config.toml
n_kv_head = 2
head_dim = 32
vocab_size = 4096
qk_norm = false
final_lr_fraction = 0.1
Each number is 500 + 40 x the weight over the matrix's rms, rounded and kept within 0 to 999. Layers, rows and columns count from 0. Numbers have three digits each.

# layer 12 MLP up, 256x64, rms 0.13, rows 152-255, columns 0-31
548487472469557531399532528477497451583536477585470461426416524569441495517480465439506459575525
504504490535499525481567463461486484480507434412477544468525516499574509475441569526547505553472
581452482567528515517537524529486474456531519590475461504465504436463475562491532419507563510526
555448594441509422474543535504500536508469503520524569531509498463521518513508483571470515470460
546467520540464532470549557537580552480430479450557515493541511502468542462474509519472495487478
501461533455434536524563516541459460505467512548443577498511526514568495514433491497531521484538
579409566503522527429550534507469515521493534494504463471472560534445483454480458473433522448485
455467504548544503467479503500486485489538541468455569424598499520535522461466548462525470482455
464500397465552521494553456575509556522537541501487484449460587462473441466535503505536481494540
466510473474519469515510512491523445442498500500441542458588493515540578498554570469498468511520
525520535485472528520488459498526530516556486464522524486532547578492505507537519539524477518539
541441535544547471499474457537478432535511514524474494481550521481481490433513518460517480509512
509418519509535592435505559538488441399530465477547524538519509543548516495464518481511526540474
560471536409454544522508514566539437445491575554475545501493509461448565446521472479538529473546
426542434413472526449524485490534511524522469517510562459479491441509537455508510463490500574468
522475479452444444547512519526529501506479530522463575494542469483526567428530537466537491533495
476526503541528516436505513540445445390580560421515505493565503527466562455511536527481491496460
502508458524438496493550513477420511475563512557451546460491569504491506467544513472493498500554
537461553497513491517476511469448553492523469524526584500572532489506519445477494437411504521461
563461597462480494482535501547471465524526493487452526464526531486502513508488481537468463503594
454566561469511574473531473455529481555437440540438514542483559472470525494478562485458487531599
524487432414470462503533486545583496495536589488545514517458512527516542495590551497479505469524
553404540465529563502523531529442517509494542492435546440548477476494516479497536443473522504494
546533531425488525505501504461484459541472446556526497489439574463458537534543582444497471543590
501520545454512592507521521509489440546546527530501510479505501541514511478469527488460494405463
457468500518550540453569432503541531486491531497519501507487472459498498489484519487534492545531
579549534513471541466573495524544428487453478576528478498487547537449540452455554530471493533453
504484520479487466470505552517539483523522485493488454550500489507507547550441497515472509507478
503439497494484509487497477478507484568539531580498513529516510575483484461527482421486435576449
526459554533459554487487565564579541480500472527531454478421512502486488529541520466495542564555
528480495526592554472527473487474506569524492530575568570398559431442545460518476529526545555484
488539459558469501557506509485459507500540581461499550426549513516470508488500551405476434485546
486433411452481496529536510582497446511560540576494543494460533533490569502455433535481487555518
519525539479521522526529450512450457523457575506507586520509557510526476536445496453470490476502
514502496476520464524500499485510500420579596486520527499514515515555532471505467468474544460451
528517471463544518529471499535491433607506447560522503429526499519516547422553602510508518510517
456460518502479510509491517600523429495472460533553525513465521416508482507515551505518541496529
502507553537463567498483530519501441503506539499461566533503521490559394452569534475540503514532
556508480556587531424551500503499428456514493526533495423560488470532476518442501538526480549462
482504475569511512473478479523535495522468489528469508526447527504500518495487494463481576547426
515503624499490508508520527542354500546511513527486510462448531437487486501448497432458488469478
509491503466487517487503512513478480484564511535459546491556584488519495495510578466475497528561
501435524450427549538516529499524472469486543556475484471467503480503460553557546493510584495463
500412525573482476505513468551478478510547528486560518462524523587496435539443504501504550431533
497449489426612550428522498519441486556506565518462531476480535498454506476503509428521560534493
511480527491464572471475504532533539494544481594582464488524504498454540476473510452529527498509
484503509437552584489516541487497438444544547516466503461502475503513550451496491515485585461502
507489545462556496511529514452401500458508552493482545464503500482549496469478549519450515472546
434450517512449562489532563533516484583588546514541514497513536515476454493517484512493444558547
484509521439501557493468551487536572546542479491492498392548518556509420506487533543472481505546
376461433479515488481536523508456544498492512508516488435579467489534524394518481460456518590495
532494534453515433444518503491508576536517569525479532402549550463475535488443549541444542541477
535509508529465565489548490507510558504490525458548520492501529474470530556532534479497461525522
541552410481525513495555518479521531457521430467489512440495527517528580463424531519530503507535
496427475506539431463476497483531513540487421476553474452447466547505538507509530478535580581459
474497491490541508466514431520582579508504554542628598530510444517542460529484537488450516501506
528527437498478519478514495533473580553490537574535472543571480499484525423513505540495541546450
506460539475437536486511559612516469494491551543497632486512539457492532502492475432501464491556
456479560499541457459511546459476451492489537500515590527498524514500512461484498524477505472490
495476524566509497483557558544548426498495461488566506491468502445486497475511501474473507461514
546452464488596545533451561488463487559509492546435483478551499530436530429474540510499493471453
551465513465571545543525547459477463540500518506485578473467512487519481486446511444455570502476
535444557418549502512533568470449486492509570510476506423585512500467516416529479458457484503544
464481535537573579453505448546508420498480515455513555468487469578539469561459586474424498496487
528416490461471470480515465460503494601596497436460474414497545512489505497516473487493494547421
479528518494519497438560479485489552517502526511460512386484507468554554531477541439460447472474
517467575484486472487536522434461496560546480471504574458554502510526531502444471494391504534484
576416457439483443447573555489553474555525446475575523497488597480516475447541526520446543605519
498505497468522540509523453498560481578508580470499566466520552424569460514495539499521546439509
502474501432571533491548515529523493506450516533457558533362555427525510463491521526462508492534
559531423516527490483529525512619473492492549601569511515495505474412533450460514489510571553514
494457584573459542434525489493505413477519468519488547505512473471541491507469546516507519500468
484415497519451507428530519523455436594501560515487527439457573511501443456470547469532627526468
492528461491425646478489477540454542487460536542536444435455478459517532438509522518527486513528
484430491499515491533499521578535470483470490568621493479485550404488507464498491479484546491466
531403514540537541522542449504555451536518521499518523516453570471534461479538450528450505497477
527505503515541538477504521510536515540505453545486479452475527575500520425476512531507503495493
483522497507464505480532527596508508530554512551541523488544456499475507499450470521469555473519
482525530496433536480498514483556515511494485580500535493503583536457583515496499450437418542561
528488471497481568438533499460531490452504510584520482478517562446502530471486443483487491488436
501532521530454504558473496519419484573472544491555489442553511513509526481465527496508468514530
530415560516426515428505515476478504519491546489488523469487494488462551494444506555442489573448
527474577485524567451539511628531463533484526543466531459461486500576524539462485539462489486538
489447474501466536510492507502431516472555502498508498480450492404462542525523560439529491475494
519438437430490529450511555497531539532560513601565463485498568445540541409461444475488567566399
529513532484552562455523439435502536511430527549553546528488491484458487476440479504528468561558
474448518516498589516502490450482476482490550489480508497565453519533509420502528451434537507495
500500499500500501501502501500501500501502502499501500501500501499501500499500501500501501500500
528517487515493409485512479463494517591593593497556484478558462505486473472525548480495495494503
517446587500578484518490479452503440570597479526510551485463529530558492439497453506450520589381
543463535569544462445516409477486545446504495552465589494490480510524462491494545552521575497431
554584502348487581515522522536547538521492501509512520451463457465489455410533519503542531490488
535508560473463518535494508528491453491518510560535441532400541461534530503519517457536530483522
457529489418513491470489557499550558579474531591554505493522535519506503510482551485474436572525
576437470442574478422530480491461504571493480532490494428520521525518583486405511551537527584497
521487509517450562483482479571475476514501526527520505471485504480478468516466502504567585471471
567421499457500548499527501492551501507515525526439511492427546467434482512519474496519586474548
569535467514495511483565558509445509490495538489609496515518537503479468479471561459480436489515
446494565479456564506508440506520468517465531514490543506528543514583472479492507534473529480497
537540504493521550470541473480561473560495532471491557538392564464476426499511564499491604475462
453522476476491516453539475499569481542520538547568549537511489428441547412527504414477505598545
553527468470509565542489518518460519482522567568481503469489590418507515457575544457504519467530
511434499371615488507504458531492514518515476481500532434577515483521506446518512486552543485512
528429518456587497392505544499554536558468484509516443506567523426489507509534535455400517553553
# layer 12 MLP down (transposed), 256x64, rms 0.107, rows 152-255, columns 0-31
427539484482467611568524512458521507537521475468488450425458527560537517503514499559381510503467
530472375417464470523485513476545487526505592572483484546442529507480549507532490499463548449487
453474484493484567531453497451524606448523483488454521475530427426416554451540486560469564517558
517514422546462535557556478548571466499506477523513443433506486548515488459531542523555451468572
508506540490473534519458575424442562470462458512486485475439525490511549506520464516476609477577
486572442486550480431530493477538545607547492465533473512424505499449500428542491509510509491405
403480526434443490509481517494509504516484498509502528536521531461584546526496482512500517441456
539512438507504515538511491504491497448487441575543486553375473475549562514449526540508543449498
437503576547509475464483514488567552455513448456493488538530435555474466519586447472496547420445
523514453526478503468483482456450528563471462549497430517443507517540528503471553455521567417421
493490518511490476503507521486502507509533519539479453459497451489531452459494539533499545502473
516533454467471502454555493506490534505505470502556448456442571518465503487518475552510493511487
552519491508523487466463524487501583582454426550495485464458500473518453585424513587515496480497
470507503538540455470422550520509540570515541509554478441485511533511471490463591478407432561523
529508576514509472463555519373448470479510502450499428542461482507582498507471521541447535416471
451495493543577521427513563525484552518513505496538398461458517540454425551505457418506487507545
486528500491485475501583451461522473590417505492435515524445513514438505598487484488506473537472
517451478488486505492533548570531476504456490502484487538518481551528499568499481443509576415527
455543497505470463448447512546493497543481452505508438563436481468524467488469515546560510514484
508481518514479502452496553519536479503535518516508467473505463565556468465463544470481469508533
503510416450490501463567532559479551468494542513561503499542503505566477473442428463502499490439
442508546530473481466487449493493486506485498529537500442526540519522577427462441472522455477488
606597487536579493474521478487468420495465458519493471476514427434457531466516429472532521488477
557541451507525576502438469461478537414566482560454429556539451522535488463463431542479578533496
461509506488493515466448486535549498513479524540477565533430487482432460541561449553534509582433
485531506521465478519545464526511515522475496503499514519492459494536446505425495523524494507479
519527470498482537506484443594543433460518477461491550478528536474484514479458472456575480505481
548561508492558492477477513464477492494503488485553483531484488499428515402559463509551538445518
528523494466547470551519479529557500462512484511483434487466474571541528530492517497515537430478
498507553607530473442464496485459431500445538492490582536528465549536507502555538533442511435416
543530460558500544462520569445458504452512504496473570538487499512486522480459507446520444422457
467536497449483535460430536507484620488466458469544472541444452432563470501435469524511535537535
560498563558429488503528529447408464449471466474474498517449531521473479486529606470550439490506
465507542520580483527473486517505559531535454504510456452500494481482428496476540575541439571472
416524540522471539539488543556547467469403446523475502540550514561485478466546544447493485480497
447559520510447482482488513473504552454530525531486543532434553530514455560464423529515485554496
442506463429446507529460528434469561516524558550488463542457534567513480516483504535481419485524
577524468475589458470568559505490547554452486475477510471482497420461542537491501541501485503508
527543508466421499490511484597505461498520454531514480530442499466424586470563391475581493481446
451485467493542521432502550518535532489610533447544495471532474535499456497489608496471483528515
402463473469529534438473545506522501548542493521484500586514443533532447504503485560532463536530
542539493476493525512500495461445531418509467594409488495535506479519500517465426566553597439505
496482488566627513538530507471490489455450458439445520527470518476502424466529498586511463491475
584583424502498479556488461456468517467527446502521460506468535475528537449525549535472427471466
507522527451430502461549482516606516508473489502544518536457571447458529530439449500524450534473
562479530543495506482458513536498452553490513460417494464434458541535469475533490477504504478529
542519465500470500502475487504506538593480458561558472476522493448475516580557519487510386537488
488422448523432481510511489518537532534528485517528488546517523463443490496540502443485455512505
478562524502513541491516472497533462491518461496477416456553435535583458570473506518553506476448
458413518430515457449541559530503416517448504463461507516426485511533516442559478454469495552537
469532540532532510475523473481544566566525540550505468495472447517519398532549563475549464491558
544515500468502469548524472469532488457451446477510462594499499495520492548485502470581451507516
506504472572510433539438433521493502460500457487562523480494475545492499472494509507519440569504
482458507517475462473579529497490523574516516494554403534473504505484461496530473452465540511432
607519546438478530428533582460445442477488573480458557509479449460520533525487547505418513447489
520438502510495498484483480548424483500482462434500489418556489515473522424479521480468507556542
483494497577553549535502526526467496536442535469455607468482442489461473511527474502496486507505
505528490504445441410542514444508539568524504466545515472505482508503455483458436516517483479465
551515534461535496441497442537503527500545476559469558429527493512497481578525486495480492492538
503454433453469520485527465491548559489519502527425469450474537513488468515523446493494536494473
505553549528397514513509455520573454457486526533517479579456514509541535524549502477497525516479
471573559520432510563496470519520465432523505429537488471503497470501479549563527557594383514493
439519502541427469453470481502560496485514510538552481597435507531528468500468539520485489513455
527452544466493480487513515455507461538543492512495481455566442466530495456484545501499459511523
479512457407501497438525536517454573427524481470490462489469545514541533510515517439495528567585
524506477501482477588461527568512546480461498565545530478467517495507462467473469551474542540490
501473480469507505512423496520554517460433484607533500534423471495548450521490524504499456450562
430511476603511450537530465530641431468601504544558459556542388438537401438550615517478391553529
527548487537517482527494476477502461504508457507464490498461546551478491522506504516451464570467
510540512550465556491514486476477466499482480487563462478510521605476519483577442517465567500443
535468548467526523477390513429418588548522438503473560547424513446552513426508551500521538474409
510460447431552464587523477518523512519490514543511544475502556531493543469485492573470436508499
500557552469540459452537624485560535517431454455505490511489553548544478447429525553455481475450
529497564518558433536446465511433494457476468510539497499544401519508519558525465508529510497504
490485495470431510459532510426491608506445550548420531516426546556511554557453437585517480511465
456585485531519487509526458552496500502530447484482455518459484530487469570512584535585428574572
493542549511422488531530536441490498490448485523513512555508536514485506490476495515501488553470
530495528513550539511503510441493418503491507493434536508504464462486454509530496507452463471477
575473464563557467470502412536422515468483504432463488488489431552525413464533502521585534538514
544518474481518510521484549464477553551459506510534475497472503556523471519424540476508516445497
549468478468486553517441520518508509468544487532510421530469482497491465513550442500440527527482
512504548507557491512540524507496516471490506454412478475461512527470459460534491511543511566534
532585486520552502468456496424513509572476495427505449545558436484542546440511518519484528540524
507546533473520417497468510468514426547474472515548486544476422515485400452561509493426534540532
547485486504511481543511561450445600458557478507400522435510533561489513518481577519582570486446
479454464535480578450453509501549538440431570498487477416501421527488511522465534487497561424436
493540476486552549489555487523481560544521541487478530446502443503439501527525564441456531455562
499501501499500500500499500501499500499499499501499501500499500500499500499501501500501500499499
465491484493508546510449513494424489456446506540478533463482539454592545455511534447494480454569
411567454484475396521549557508504545515500449491477556497514479510533506491456607508484530614534
526486464456439452523587501477589478488590540492488527513505549443546514463477566480483407483534
465415500479485574553411530449527514430459476541494515504498479528521551495483484559531553496520
506491433515586493573432535540499523478535465500508552492481471529490426487527533506476470509480
511539496493502450510474460554581401587510449448479566504497552487489456452534577557542473534487
417570512499541517514523438486523472506531542462495502496455548490505501482567458406483503502462
484505528422504518492461536428545498515515541554490492475507515514426557399525494530423472477527
486529461555522459554488429486466412544460510451499461552514477461551478528491484525580463543528
523506554542492516468507429540457547504473499521548469532500512476515481534431456531473484502532
524464513517502447479476527495516521504481487481518465504495518498488525481476501474502477503519
457555378566523489483546540548566468475569524418529551495503460509520360445591547579445484514527
475565520546433543532552487454435488478544547506490528479492532495522543477507555486484463461485
489522487431474459613375509501568506521455516533566477539489573475524524486501508470507541530517
468577624510473512458538478489500474448530477507529511512480496487536466517468518465443546566435
553504471417467443544558501581518438461525561487546555503467481525521491489454408566574449519445